Each number is 128 + 32 x the weight over its row's rms, rounded and kept within 0 to 255. Layers, rows and columns count from 0. Numbers have three digits each. The size before them is the row's rms in percent of the matrix's.

# q: layer 4 attention query, 64x64, rms 0.343, rows 0-63, columns 0-63
# k: layer 4 attention key, 64x64, rms 0.337, rows 0-63, columns 0-63
# v: layer 4 attention value, 64x64, rms 0.385, rows 0-35, columns 0-63
# o: layer 4 attention output (transposed), 64x64, rms 0.384, rows 0-35, columns 0-63
q0 038:095094145128123157182160153148207144104110200096193122076162175133129093072197140108131135160128141093129128160148129144067095191142100119098148145127110147125089135163153122096169103114123111
k0 116:133107126188092140187108208158106150142156099138104100182114113199132151163123144153111118106057124115137129086084218147104140122136133158178155108137147102147113149103105152125194124148134160
q1 043:127058122163116085094161063164094073124081115085164156162167135163184151123112137128135126110165172158153123130073134136106133183132096192151154161143157118145166069141175122148131140085153138
k1 117:131175120104150132054116087083135104087122162130088143072131100063118118096098100142122124152165140141160130153157035122159143092121124061061089146153133157145158122109122101151071115122137091
q2 065:172121144077147119131144141048143113188122106118069176179095072124142161139144134125140086137162108160078115109131158094156157103192131132092095166130083103130138134051099092087148134155119100
k2 112:114102145201101100191129167182152146171150086165148098135080137167126159150138148070134143142118122123149114118087173138157115165129157189192135089111140079131094132125129191127150114118087194
q3 062:127131107170111103140120155080146139168193134096144151114122149090122110151070099143155078147068089077098124166115149171118129045083140091145114108046114143144129170104119150116144099181096155
k3 072:145117153113140088126168145164114114177096125178144124093151080056114088120168137092154169118165058126140098163113092133185121181125111126124101117138096094122171135113157116099081191048125128
q4 114:161099121116114107150172082219126111146096142114125069064149188141134136111167166184096128100170150102127092142104133168088124147078070106153157099152148156112144107104174161120151145087160146
k4 073:079177184072111148112117103103141156102155126067111147129141127136132148136146117163107105083127163140098070118158089101148088114164085151080177170130116156114074106209147089202129125130140113
q5 101:140200100052095148182077094117165152162161169115112106077132156123115134112147170161163105152139139095105085141142155156111094141099085097110139128141141138149063166092162165151134149078141190
k5 072:042113143136135124134195073117131177140059139087112126139194095146133138130134119133142102086158153110099056106117119138138067130101076158125181150100150174123125136187117112167146162141155104
q6 090:166115165155142132111077175050184128125149148112214176144155054098094141146101099089134123140088094127121169112108140092159093101146184125119118121115078100107132087150105082101149116145106136
k6 081:141103135084153163169098188169117123141144130161117089130064098138111133088104154156173147183074154077165192107139131103158099168072173143132074119165123087095136134100152124112131172087093121
q7 152:113131194145109112122090182028147090137134141126157161075114074127137077191153102090112105105110128167117158180134165180155120156154149115130087143114101094133132066109088149105156144126116151
k7 111:142155181145091118137043168080147154170147141102162142099086165131128115148180126144093126124146129129131103191138169226102096129127129101144123117110108138191113133108088169106164090105135182
q8 116:137113157114122107133085168158110167167176168159163178098126085122120144154124096168179059135135149114148150196134136122211109151120164123101145152095083110150094141041105108132104151141090124
k8 097:111110146088111099119086156090145177150109110116152136103148071140121070126153139130157088147173110105142118176159157094136072188174146098110158134153139062198132151132116125117159189060132172
q9 113:156181125078142089131095147153126127167091103167112159138113126121121097167097084110095148145084117194135104087110241132098190124121090149133103161111085133129140141108132206167116132099128133
k9 115:154115127156097072138145135132123138179096132107139117109129163184124100121144103154114122120150127143144073115174239160110136121120090148186130146088119129202143127167071194147146132094154181
q10 107:151066125151167037101135094159087137168148148109173129109145102137158146160125134091084122135157152148138134074080166095091170118104166104181101116150125138094131045118093170105139148116113174
k10 123:154089089144138087147103134163098118187133136109139133056148153164122099090133165144116152070152112124128122174126151138094098126093091090114102038080141120165090050115093150097152119118136183
q11 120:117162147138112190164142075100138060071073114128123120155161112145134107123150110139135143150085065165152136099121135108053133194113126161139184142113129134182155154190124120176112125092088155
k11 103:107097171177084135120172137155049101098137145112131082079142163167146126107154126108122156156148185159142148096151153116036155158085134160150167144098088147148143086177105128155085140120084129
q12 128:120066123119118082153127154121193148124119174146152122092138175133122081135132151117190131172132099192133157116156123094101069143094170124147138108102119056205125149118136137136069100068100143
k12 103:072079060135126104120121108188132136112081142141115135134143126117120090101158163137144144108127139172098123152150190126112139123149139074154187097150116057182117154128136106046100115060134175
q13 107:161066133096120149196153130163069159110148123128158135123090133149155151078124121168164105122102096091125140172133067163169108102132116155150144124102164099104035185157120119095084159160126088
k13 101:124099122106123179126161092107054180075077117124126160143113133142081105159139121128171148170097130099131158134118082086129073112055123097120153141154154150139124133084076082075067156150162106
q14 108:113089155163128121084141111114074131107177185096156159154118063122159136159177157121139087126159177079139156136116057158154105099194172093147096115136105167092129129080097100115131170162145111
k14 093:123118125116117163161029160120160139140131152121116134108148076130110116133106169167149108098158185018118119154106060179158101166129120067149143113137146130113095151116143121148162182122120151
q15 103:105158149135097183219126121151142144090159156155120124124129078104106148095141156155127101094126134127110148182119029141158090147135129122107189136103128147138070154096177046143109134156114125
k15 117:133153172115132199135157132104117106069149117111117196164130079094119172107120118109123126152113111163105166108103057112187160145180151137093124191177119135088130110144160051157125139155098103
q16 038:076071135147144153107143094161073129100055157082147164152111134140188134137072118084196132155109134178156117149129133138068122170131072134077136144136143149201117087162133118151111133133112124
k16 104:139161134069136163116068138143168091085172166093058145145083169127080121128092090170107138114120087124140147083121128115143160099155152091102071165205151163117150121116143092120136114114161073
q17 046:162150075097143113088141136106145135113129119098139124152097141117121200213111118153127103106195145165099130124118121075170145054125133194121119149119117117129111049112095089134052139098144126
k17 080:096127180138059101148157166130097135162176063111185126102142129150169108079152167161082094143114097129095114110080140107042133153169131080186083130123092111125143145159125125149170135134128145
q18 049:124156119130080135136100050184145146127124158117145041117167139154151131104149120138080131148157143092169099162165096194144110188139115148120134127175134128127172122132180140115189135048153142
k18 091:139146152045099093188136145147091151176148082117164118129153130090112108116126141112145173095107093130104104179131114080151108064125083128169209093067094087171109157138145124133118169123120131
q19 078:154176111124129137169167095168134129064111094120181076087156111089157186134099141152081166138152134115138146130130117152059165142087071147100137132156181217107151139131166169107123150122118134
k19 098:110167177163072176099142112118140111097145116147130116156126105085152108158126106146106082146098175128088139086104092135176193086153122136111158220180077164115123149128116107168131165179106095
q20 117:108105123150103142149159077190107111081118151120154052063156144133115146092109132146093157107084163118172147092163089149071140184101070149111137122157183119119174106159183115114140108081124128
k20 060:058187085076168134103167072116123107078135098093129149144116106123173139148112077143147102147112099157114148089107074068089161163130151124062117135126144182142124143153131108152140140147101054
q21 124:133103086127120126121174066177116106111129166088126083089177173142159143102107137140119153106139161093174110097137119168055144168062078116091140074152198178130176114132156139110148125111128139
k21 078:090185176133127155096160119088153127092102068111134131112134080143156141179101092157119077114111107174090100113129075072159147127153102155098176180145112136095093144170136112208116162169135112
q22 115:161190146090087104124085111106187138173129143131167151102146146120113135133112145095117123163088154141081094150103193234103125139139063130113151157112129165140106129099149185152107130063134141
k22 080:060111082095173144094141070164111084085107137073094101090174112117139114132149126133105116123119109145092102070149083057118099085148114086074140086117168177133103108174142084135102144142130129
q23 077:082119105096149159103153114093116092089151144142108117165124098140117094182159166122134128124109138155132099039166112045092111115104158133106119157137112095175154157167127102217136089080143089
k23 108:096131160131069150100120151164116104152129132087115151081164147138141056129169155161078129112147136171084049171137175194150091128132094127148176149108094119132093113200131166135127162093121141
q24 104:129175097133115114139111078203095171134108148214153123170119110095157184113116112133131120145116124092131141133089135128161184117140096132101136163123081216078077151089130127157110158162102086
k24 095:145139127118168162165120173168118152094153117082090110137120147208093136072161109134131084093162119086129085140168126106198087143169131143132164075076092120198109123154103118180131147112136156
q25 108:164152127105095127118157101134142188108145115138154110088197113095127158157107127122119095123095131093110117126075070086170108126109120049090191150154137174106034147093139087128135163094124115
k25 106:171158136130136112107154166115094084088131080143155205104157083170100180120089079122144098144089077162174154151126098041121134151161125146085139123154133155105116138145142108145158171140131064
q26 091:122084127176180165094147109106091138042157125094131099141116090141096119102163136147145092127134141100142174074130078121133109096139203167152112123147130134119159098114098039139109110187079125
k26 094:116089125114133126168071166178102159154118098116121056093142121148129092070121189156122130142176154061097106155117094169147070145114120103149153052133120135134110105119131090104105152114083192
q27 129:096149156127127135168087112105152194154188145149147153094068078085088168115153113218149114129111147071086153164121076110189093152103128125119155136137110122112115107095147063108125135138110103
k27 109:088148148128123150170100196055122155102131096125118149114086056152161083119173146185110090103154113089128098139136107089185071170149160095121150076132095130162139123073095118129138094115119154
q28 094:158169137146077170066133144050112100081062122095124143150124137119158071221147061112111108151072130129142141109100164131145168130157129118106133142124114159123162125110058116147144104104114117
k28 111:139090159149090120158085184145139127170098118116161062069142156160119128143122116149109097154141141086157078156176174148075098164118102135192166100144121138166150154163119176143146171076129186
q29 110:123157147071168113098145156135102106136087059107089092095117135149147074137163119210119104105070143135149093142133238132153121111120090137123146160116092079144171145117128161121143085111143112
k29 106:133133090089130071147139078136130150147169099156169094123143086152123090202119109127122084124104106114162126098147187104138099138109143193140128216175124103163155159157126202153095170118128114
q30 122:119150109105117095106125115111121094194145153118143148067184096140184156145105166074092117139130177118125082156089164190083151124129107086138102141107133161083132130116147204134163166100188163
k30 111:156190116167133133072162079103146078118171151130145192141148130135137161166093111113138132101099133166148164109099094141120172128149135160087072205109153148096130129140145144181162101181121056
q31 106:146108110147138141086107120047107130169115099082163115132100108135132171112095114116113123144095178096119116093080147195134182090162104144141084124135162145043190060098106145110141101136147162
k31 101:163157105172110136144065118094098163143115111132176076093103175156154127127119140162112127116146094055157081141128118202120107123136072116155124105087150200121157151086106164098110095146131193
v0 092:130147103109154128086153112078114148099095082067115146183169137131167094177129140129179091092189105179148137084165104077104111141167101087081144167161175169127173161150095127150119114111152111
o0 088:043170079150173157162142093123175070077131108096129092106124139091090100073134187154094147106102136126155167087128113090117134152100132085102153094108153145134125156146129052129159112088147123
v1 094:096132136156189111088168100121085136181088131175157137138101117122175101177127146123170134201116136154145153165082152100063175153151113116105130205188118092175115121114155105131138128174129119
o1 104:104162145148132129079178131163107125087132134163125151140102105130139131095137090117084104135142177123145154161148104087106159171148134117079111116219081118131078102130160114193201139162195085
v2 093:140111145098047136141115146097109133094182152114145179086178126149106192137092120084084082085116101125144120083164092164173104140098188156117118111134099092187109116156111148120162132109110066
o2 101:083067164106107147150101126102126157123120161072114136160105165113140152161112105104163124115062070154137138085178137164172162116111156110136166148067156093185119167162141116051115138119078105
v3 095:092111155148131130091121086109117211155106127140077102151141179132180173106163138137138115081138070136082125146121138137189167134120195089129165134103157100189091106190148107088104132162133113
o3 096:108153107142130157102134068145085135118183095135134131129127146108150117092153204078088101104123064099131113098115077181148153157155219134106164159116082164126101117169122144110124191134168113
v4 104:147158095127125117143139147153136076143121175174184090133112136096136071111165102201150216147142084129097161108080127105111094148144114154123150146096140181094150073103102139128067072136101133
o4 079:152115120110114105115155148101140128143130123127117142161142156101135123138148000163113153139170138146125178114073099127133099132104089188128140136139108161080127070123083156178102080119098131
v5 081:139132137150169094129127070056085152088124103080106147227130086186114152123157135167161090082133117141194140152160112115127085119151101108117137129124159108161100176186102115152127167133134147
o5 081:097151135155153133132157098125130073080139098055083131113138139110079125059146146147088089111075092158153191128098125145079116140112127175097192121056126105136178151140136081120118085113127112
v6 101:149128119169139154104166112179212117157096153150103098076110157076191086130134137130125164150147123149179146139104141110107127123139080085162159138185119118127143149103158122127169031134134183
o6 106:156162106153093172115151142122130122152091129184153133081123104101191120096130073160117145168198183086136084120105126128110126168146124089152105117190085113129101124156095125160184095173118197
v7 106:105170158159070116099118108086195086123050067096103103139169106143151133091144130143091112081118107068133131165185124151103121173156077129134154124151131107134179141177128149130160159094128086
o7 102:141134162172146114125097138167154056100088058114142083117124122127143127082122147110099171055103089087131157089133119129086157150101143124168205089161075104128183154179135139089121121106123125
v8 078:173140148085150083180131179099112107073163110077130115180132125166116182057133135123150123089157121117156122120206146131123058102101131131073099103062121092137092103166113103139126117136152120
o8 080:115068152109144103116122111073152117131132094056101137124113145132109132113163166154141113148098059119128142146129136146096042121096138177131150125090146119150168098097120045096104063138054131
v9 097:095130123147139089134100171079176121092105076160110091133081097178056100117148122157140157145105167196076112164120165107115130119143128155089130093111121125055137110142150140124065131078146184
o9 100:165117122162143098116108137127157123086135100173179145126084094178064136161158181143124150092144181120103107174118168160123114065159118198115129156176141142065153129094097136147071139091162117
v10 106:155192108152190103159152113147093094164149154089157171139202109144135138140111119115188090106144177094115130105054103082069135162176172139139098085141149165113139100101141125140114172111124104
o10 114:084123123167176080188172102164089136150129137077077154123150160110145102138154104140164088167138162121085167126105133069131153165142105112140094070183151131121082164096192101131084149093141128
v11 099:161113083094176089143160139132100133154212141210189166122131133124125142179091092097171105149117093166160160104078114105113154120136205131122094164113107151131158104101116125120160075132108127
o11 084:100088120098121131139185147114113171133153135123123164148112145091107111128146000125147065174132147163116188134119131126147152094130136118112121139109142141108119116105149115154136087135083122
v12 103:100046187118157093135102141124104139187135107178107167159166124118180143120103142086133067118171122174150115136116150110139135165127183074114159155119142146167160154162145081117177133194117100
o12 107:093051172107157116141136093130102093135160109139132143158124115108137145065115193068130072129143149125141075090123104142142172142151147050089146143127124170108116146150162103127196159173169086
v13 099:138122124068129110159101174146090100170167096179119133166115124120092114136037120123118088130144118130163129054176113121142126128139115159135128123077146162155182167130125110155206071190113133
o13 100:147051166064141129186149157113116095157142119114144095185136117110129099125106112146121086173092153145151129085157117106132173048129101129129154104086199159134170093103134117141180091166092146
v14 101:134189107134123165106144119161149149107124133143138067090134178143087184127114111124120138149107119028078137100123092151142174138125170157115098061140103084158114079110145165088097124058143120
o14 105:153185125136099150111130139153125207164105117132140126131115162149143130172143059141141131178102069081088166127150120150168157109145157163140105143184129094163108102104140183090067170103063154
v15 113:140135154103157174120089195175039153152151135162110111104082131128093111101030133140122096148156162050098119071162111115127139103094094105076133120111148123156140105121121087127153122145125137
o15 112:167138158086116136139106126106120156173141123174117106179141153093107143114071215133129119237125085119131082094186084079119158075107084142100104130128150101162134094122126141148141114129102126
v16 077:114133114107137168109089120189109151187122161152106141061085149087063087153084123174115145186105190136127126100117107136163167161130094159168139118121127122151163114083145117109170110197116174
o16 085:215160152084101159147129154165068139161128170182145109133142125140131117152079107133106147177144177170146069116160118101175190090194112128135093125153108136150119105096108184162143152132149146
v17 087:091160170142139111140093129145170133150072113175098122179154135064155089131170126126101145132142208075063121142115144169109167132104136107099125141119113144118201092061145106110146155132133065
o17 095:160139176135153085134063120145088138123130058202135093193148127153121126133071097081133146106161140069095105137102118115140115165159139075118104135177068144086146129066140159123137161137111109
v18 103:100049133111083124134106114120194062145136049125160173152092057125138111102108131095074119173128155109152123139181118141131122144152090149116125136182155132082156189162123124153146173117144130
o18 096:113105173146103086127109173158202058122110083122175135126097056150133127093092177110123143106097166145109104116181182102100148146116084082125125106111189116133185148168134148121137138156166105
v19 079:178128119107146123145163124117121118121171126102129147189146115133137124141066137123132098149126105126229142096206107114099085080138052127137116123125134123163127164130107107169209063168131146
o19 085:108125135127123145148175117117129098131114122079116117112147114108126119093123140180120106147075126134146165115160134099097117117086095118130148079058159107196162113128107036124193045167067154
v20 088:120166065128116139079180074100091153089127096100114146177138158130135111168144123162175114120150065144119150069174093091114120114157088125100135175173169144145111172169092164150077125085132104
o20 092:054196067168155178139158113124171095068154143090125097118138150099109090091139125156089152102068106128151213086137114099090136125096142135108163120102171121147119138159115091143138130091156134
v21 111:138120156120110144116143120124070157138144206046110161073161154124176168139143143147166124086113114190176122139140128151154095098130154105148151143093136094190053140121110102111099146189117096
o21 114:129133106105113145122138081123098110126142184092067139102159163099156151140131198091136141109107099163199120146120087128137101165141173103114160143055081118165037134158107080090116116141159129
v22 107:149190159194123120123160161093192086121084117091138146105147099127103142121148112070123135097104156169164130193087147105098117157165085107157107138150061086130095151077156156128120149075116095
o22 104:141105181175148136093138159123127125113080140115152158104124159149163112131143062145166128102137187102147161199108157118080097130156136113185105098171059056088120189121143141083115125103126104
v23 119:118173154134101163117099149135162113126095143041129075069134122201124159097098145135130126103139108092112105130138147138125090201138109149121143057139137079156100108212150148129128156086174131
o23 105:145114129157123139147087115158166101147086109100136139091090138144162140127154255140103181130122079118106113119136126135126134133120138176166134081197112086176105125157149125080104151119139138
v24 103:155072134116126123135093082186153080132109082146082128201184183111149130087142125071086126106172119108104126106137121148220124134098152110149145120123160172142183171166125137111121115144115087
o24 105:085105159097179143149094124103158087187157085109125115136188161139179123086145098104132089137136116091115073080093123169167106131101126078129142133084163166134196134144123147078138194153105155
v25 095:098114081107071139103094108110163081132122195091158116098094080090096115109180129195129205159111099167062119136145128098155094126126124173119148131085162188115105119128108151133078130139139140
o25 098:153112089141142100110080153159134100123130167139172126123119110127126144186110172140078217089146119165150121163099142128159090142114119161130117113113174202117083101146041148169084136105180142
v26 089:159119129080085128156110158129176075101182142108172128105147128141086199082089103089100154121144088105087121086126127127161078168089174171076077087114089108121101111146141164122119127090136086
o26 085:108026156110126125109093157077161158168116126078152172132103178146163125172139075152155148169107070123086131143139163167153081102104140156150105130141177106148126118106144117087079122149072125
v27 093:156123108110119173111140134173137200075133165133089123092151216113116148156091144096129113116159142103137108073162098107164168066064135119138108113105149143133102147030112119110098099117112122
o27 083:125178092103139166127115104098121205139137195135149071098157150152142129165106209120169128158129125085142064120166124123171142112105140066100076132082174129147089147099114110105132144112111174
v28 081:140170105124146113113149093075088147088110083095093160210148124122126090148138134162172087094159115143160139100205091084113095130158049115088121167150164153146142178147091112167129130125131117
o28 087:077172108151176148153141100122151069070138121083115085121153141104087099066118167160094136112066117128158182097134124093075130145102123130103161099071153120139166142137123048140152092090137126
v29 090:152162095110145121120150128084097177064136075098102150222120146119119105139129126162168101088172102134149138086200092098100095087142063128086108152132175142122120163147090116160109101097148131
o29 091:082166089139157152145150099097164094081150110085116089126139140106080090075126166181111127123066098124140191091133125103085100123098129146113150116052168110134160135119114053139137073088115136
v30 106:117219091145124139090149134116137185078083126117097054083124150165093118169123136179164104109105157056112126138169110126082175093135078155106127110139133122127126089085114145132106122072133156
o30 099:163234062157142135134125115171126169077102143160141041104130109134093132156128190135123168122114107083142159125168117097120176112120136169122135094172103104142127136113114111137092108067110159
v31 098:146151148147159139152079096132128154159122205097091141102141130144065123119137125189131145182064179145132114133092125160170110158131137160174131047116104113154113101123169101117146180186122181
o31 107:225153156148116129142112103159033147159112146136091177113168155165118130169092134142119110133137165182133081153106154159161151135195120191139119129145078136169140110107129152121089161146147150
q32 038:135108118093145133159057032147121107156141074122109099135181210142164183119128133096105158163137095164154119080139104133075126152114121114180097136132169116148128134142109189149138118077139101
k32 067:141059098171104098192181094131067138121137140137112100121132045120160113165157153184142081057173199134089137153112144140131158138090151128127138141139148109117161072136105115116159114149117147
q33 060:163148167132134108131124131160133156057169107106173106118137182112156165132112127101072153132183151125183157106093069143098205074088124094091136175154153179103113124135130123122143161180089132
k33 081:125167133088113098094057116106144118109108115096120182079148128141149079121114111180166077172183149124211084141090158099124103122086090087157113115106113177156145077101143122122140096088154145
q34 073:114074104149142111114180100201048104161113108127106102172120174153113136193075132077162150107104156118134140096127183088127138120091100164126076133159173139129144102118116108142159177091113088
k34 069:096182121082122120095119148111114139122153108114218152153160145146138131135112139161130124139164124136147071072108181081102096098131085109142135143111101128189078169151064185149091097101120191
q35 129:134096105103135099140117080200110115146080121107088082123153205136153110128113168091126162179187152168123090118143126085077133140083079166143125088167175133171155112156160179147140134118135089
k35 087:142157168135176107134165103101108144132133079145129106152189157170129169142069139106139154103166140120118077104103177061118110103130120154138115099088103089144057161188100155169094142070115174
q36 078:106098135161120133099203111208092097127087112129165082128130156087121093177114128092167141140149198141106131118121109119131155186109059160102131158156163139180122061158114126111147130108109080
k36 065:152091105125180127119120093216116121126083125135052127157135150138154087146078122127128150153115080113168157107107108074078158145156079189170102151093151119096147099161133130161102197140100132
q37 110:123172072087121141115108114164150110175082152120049122112133212113138121158124174115140135171188145141083037113155139156094171140094089127100104131143140168171129109126156143153143161134154110
k37 108:113096122108146126142142106171068129140121079104148113174179191145136148143054139099168148112136112169134077068136162057117100118118086201157130118107123084104120132195142139167116139098103132
q38 097:136084161192156094134130107069093103139190078076199144095105110140146102132126080140070112108083112128140201128130162124114111087112110155143099134131125111094160103120100150075117121153058148
k38 110:139117156132109145107088133113151110086152163148097169135029061112139127120183099129102151156072128120071191156131075181170135160149137118135122178149117149100161133084093101135106129173119091
q39 138:100062112139148134164174086110103117158082099046102092102120171125153134137152160132097115139104114169112100082110152120081133136086066197163141081151178110148156078134157166096124092124119127
k39 112:185083149153138130193139098145075067099147060097119096074163114107123164136081144121059164117124089138111140101113078104101148143093080157106108120170134133102130094123117147158066134164097115
q40 096:153166086096135127127154143131141128149148182173091151205158104144131162141075182065203140086131087156099087100124125089127137109112123107130138120110096114124123172131175108154076144097207141
k40 106:139173139082120151120173114159118106157113127192083190186095146113076125100114106144145189133111079156133121156136188170142167113164074179164118149082126125126118119138142203131114137161120081
q41 113:140149172138113158122157188128122101156134101148170200081138136149130119169155142193106113098105093152044105173157141145204153110165095121112111171126130122118070085161177147125148130142098152
k41 105:135127137133111136168150111120123121178123056182127187121112132108120157180145091165134150078024128144124141110099171140184097072101098183130098194139106122078117134103128169122107140133116143
q42 109:194143139079134101136049181174207140174125141167090116127098197097131093099163131114164128166130107124175115154090129154139123138071139114127130071095125144136098141111109172086134087147129114
k42 119:205154154105154094093052153187162149136137128151093175185114155094140080124158119125104121176121104163081123138150166093185173117151127099181156157125109110168112164148115131107070112125143130
q43 089:099106108123123129172158060171146122150148075081136107094110131129106097083165129183119072130084092107147139124067124134132100169127083180122189110103185146090118105099171140077154098093095106
k43 106:212088124138156146164119082167096136091156091134109074141158142102134141099146112109068165136114047114121158102100079076179147108124057127153169126152139132109112119142125121122060095104138108
q44 095:152142152112156133117135145144144123133115067136127172103182168116118114179102079119077141145089138157097093085106145060149163160141096128048186182176137155153102120142160126205127114124089145
k44 116:081128139132114100151216149148086170092138065151134109097169119138110119140164073178119097108089145154207134151130200076146100147132129142109169151169097162137154120108122124120159166083155129
q45 126:107117160133100138136114094142096094091108146156160159088201099139168133115113148139097124056170164128153116161095066094143146116147141081111114140161087188090098117139156116163224153156097140
k45 098:096120075103130167153174109155140101150149139163091144180072092134120178140114114101129145092068174147141182116077122157100129074153106168133078136154173154076120075127160135108159165074137157
q46 102:097120135057087171104149093199092128085091113137144092146161162147156125141115126107178120129164135051183112139097088120124092105158125087147146107129147211112113188158135134106149173117096125
k46 099:103121091101135148160136089226133105098109158167109024105076121129100117112083122087132164100092164096151179146124089117114142105131147142199111125146166154090116148168133131110124136149141168
q47 098:161163136171148129154081139215142128138130158161140101109053138062116132111152161094097150126153123103106148106117045157181173096128149119158076140149152150130116088152161107089147112143133189
k47 129:128162147170175121104089156145185122163153122130062226152082124096113125127149156104126139099153093146099114109103106153182120115138134095147065130146142086117085081041131134122148150135098160
q48 045:152180162108088070102173137129121173113163131111110153141140099140121178218078123116157154072107134122151148147107142154102162072153134110144124173107154109076133085136153096144111220148130107
k48 087:170124165108198125115097124141191134123069109131132095113145191102134108079116105117066194193102095151138114121106120148161139148124093144096165070171167122134117181149167143144137083080130122
q49 051:143213175116135145151193141132148167159161089146131140154151100119092140203105127087161126143125123100083150190101115143158142128184148155134146165156143123132120111229126100113108169109147099
k49 082:165177130117133180153131180162131127031125085150115121156134095132098159070112090123104181134072097100172140125143056154176142134160137115147196114143112125112097183119130137167100131114102121
q50 101:162153179160139136132102180050178132108163123147125175166098096097094138151147095115140103093088082105131144124107087153167127115196189078115144168137085122080110159126115093141078119170127159
k50 074:125082094133113130112125131156109126100086183144136182098156117152154092098144102187162099211109140119129170176151112167119153157057117118100175181137193125102182097098123100126143140160128085
q51 100:119089096113133083122158088228087150161119118131077052171111174133137144168073144078141176108134146152177140136132185108121108089102126146176116095150181124134140137111098164113140142093122129
k51 050:097132148102149164098100134189126088147098145130111146105105184156106112092061143160131176189195096152102072095135149075103146141110098142143073124159125161158143114180139109158175170170113125
q52 127:130123172165125150155141169065115151073166093126164126151119058106100100099153082129108118087041095116155194126128100152187125116178175115133143161107121100122125156125097062131105130096127141
k52 102:121144135131112132099117142113163122105124157128122162067084088099138095136183109140098096151099141086102178193115073210122151159128154074083143151177145152124150118067132087089161124189125108
q53 105:152149089127135135067150063229146146121136135122088070089165155115162087120101158107126151168167144090135122120105092116074151148096117125131147058145157202131123094114122130091139120141170115
k53 064:093135134108170133128178076210092097148089097135089160151157160115090078139093107104110187117096091134132122129128160117151164086143121183197102153147148137072139114142125189124115178170110119
q54 098:153136172158115135119156154143109147083146100158202138153147042139110162115088078105088153099101135087177179135118092127184158113155174075146154152165104168077101152130094092111139154115111134
k54 106:103129121122128087145102110090162126184126125088126099033141158107148103122149103158129088126164156129179143130137134168060079120095126109084107084166131114205131123074100140079172083103119148
q55 067:128087208151126156161130113055076136091128107158156098127146106125162112157113072142141107067113129157142235069104141083157108138115174148159110136169118097128163134138120086106137111130111122
k55 127:153085145148114135142090116131120092100119132107101101110107097085131117122146091126063176186096107135089215080126069156096131144126075157121099113176134144113186114116120116111065083152078090
q56 107:101129104135112133097147083115106119111113134102170175068154128108118181119083134110179129128154096069109130182086061132127170119112137123160115097053117198083144137131157106159137187170143082
k56 122:132096093118108138090146091106098112117132174148157143170070082145121123117113098127173208110119149098132183122154072160115166104158139153189067125060137175083138129141106103127089156186118141
q57 110:153112172124121155177170113181148107059105063113144158100153154110125111122134123110125145152100124146122152116081041068143098160129099159111208112163131181107124154149153074144113101126132079
k57 121:171076146164124133172197152174136139087117105143133112149179110091092096126133129180101140116070158144187162136129100083160181133124115073125153150137139137128061138138147080139066115063129135
q58 087:044079099119131135082182073097077142085177137089184097167109096153124105141125085151148156135112165082169163119152153098132068127155135133171124132151143168115155171138081099089135140126139115
k58 121:060125111146097120156139129098131158109097152097187024060156113155162119118119165135126090120149184103159098125123083106104068179110161090109166073144166137147143141118132112112171107126142145
q59 129:094048116133135121132175145116159118115107086215157150145192155158141147136065136071122171174098079161142092148114104077115150097138147135178131096122143103115097135162152135127119115198112112
k59 100:126115110169145110124176090156130126114159141179174155182141132114156171095093124105189191113072131201171144109136094104133123109138153170165127092115159130133140161140154106101046102162083090
q60 125:062151103115112149124185081128117113090088109152130096132216140126103122142071125075155144175135140143170127084092100115045143140141126170114140111099166154133140174186136080177122138131115103
k60 130:080082119168155141059164106158115149060104180123126090170143145124157088105071116075138187145153128134215163131122105149114137136143170185164144087111156140125138115168131078116142136114132139
q61 103:102154067115138153101167155206158098136103116148091095113169159126092130086097117039118159176116093106128107095094093131131129154148136084094174102163169193138118119105135093097099145080132120
k61 097:158158126124176092106181120221154120068140138177114117152101156127081118107132097116098185099137047110175147195103158135150144113158180128171145102101159151131107148144132144101135127131138079
q62 082:099141084090126136116182150131085091129080086073125072119181195131147150104091096081115125168133123183105093126125156109094153192084105114085166115161120126137192096126123184116131151110140134
k62 085:162124145092126087136170134136087081096120149168141053097139125146129118162106089172112164125153121093139158158128194084054199132154142157141109114107118151159168133201096150131117142105138069
q63 105:139185126082106122092100163058147149168130112127124119119075164110100121109091101111164137130085068094124089205143154204137135133137100162108132138045149131140118187158102130118152163157151135
k63 107:138173106139105154088115103084081124143100095206163098130110157117129099170129083107155147127103099089076118138149153124166178105145150126192148143072080115134142187130094151104083134204156147
v32 097:180153162095095154111067155054054176063144139112104136147142163173130146157136108098174137084128081116153121162117087105140111123109098117157110123122055096129092154130138120175173122117118169
o32 096:131107060111112180124130074214066161034135134133123079097172161119096114110079091091107119108114092158127114125074108136096129168084126139134173148119122136157113110129124127162177101135137130
v33 115:094167154117135151170105130106097149106144081133201164154131116125114106120129153133105151084219110100138148138111141070140096127164145101100134136121090139155102058159175132203136087132097198
o33 135:088133096128125133171075074115086160119121104172193148170159141097115135081139138134113163121189161120194181136094169089104084152142155175100139170126101113155121099146144169134167068163114109
v34 081:097141120186102090166121067123163184185096097141105078150113050143126114111115155164150103137100150169131103125131129116179136141110135147146118101091180064114102131209148143099139102087150165
o34 070:173112172148131137116111113093130109172113107119102106168107170165160120146134255126143134135103122136130048072151146139102104136109114173176113145076153078128157143148129137102103124130110118
v35 106:126181189132080106102113094089157147121189113116096152154123103125189181153134142106169098123139114111156125217146122077145075077117075117100160107108102132126123140160086139131192090152128144
o35 115:133118114133114106108095125162089078104155141093175126108139094139137146085130156031110158146054108113152096091137090113022121131141140160127197149089107104123143121147099131117143085147087133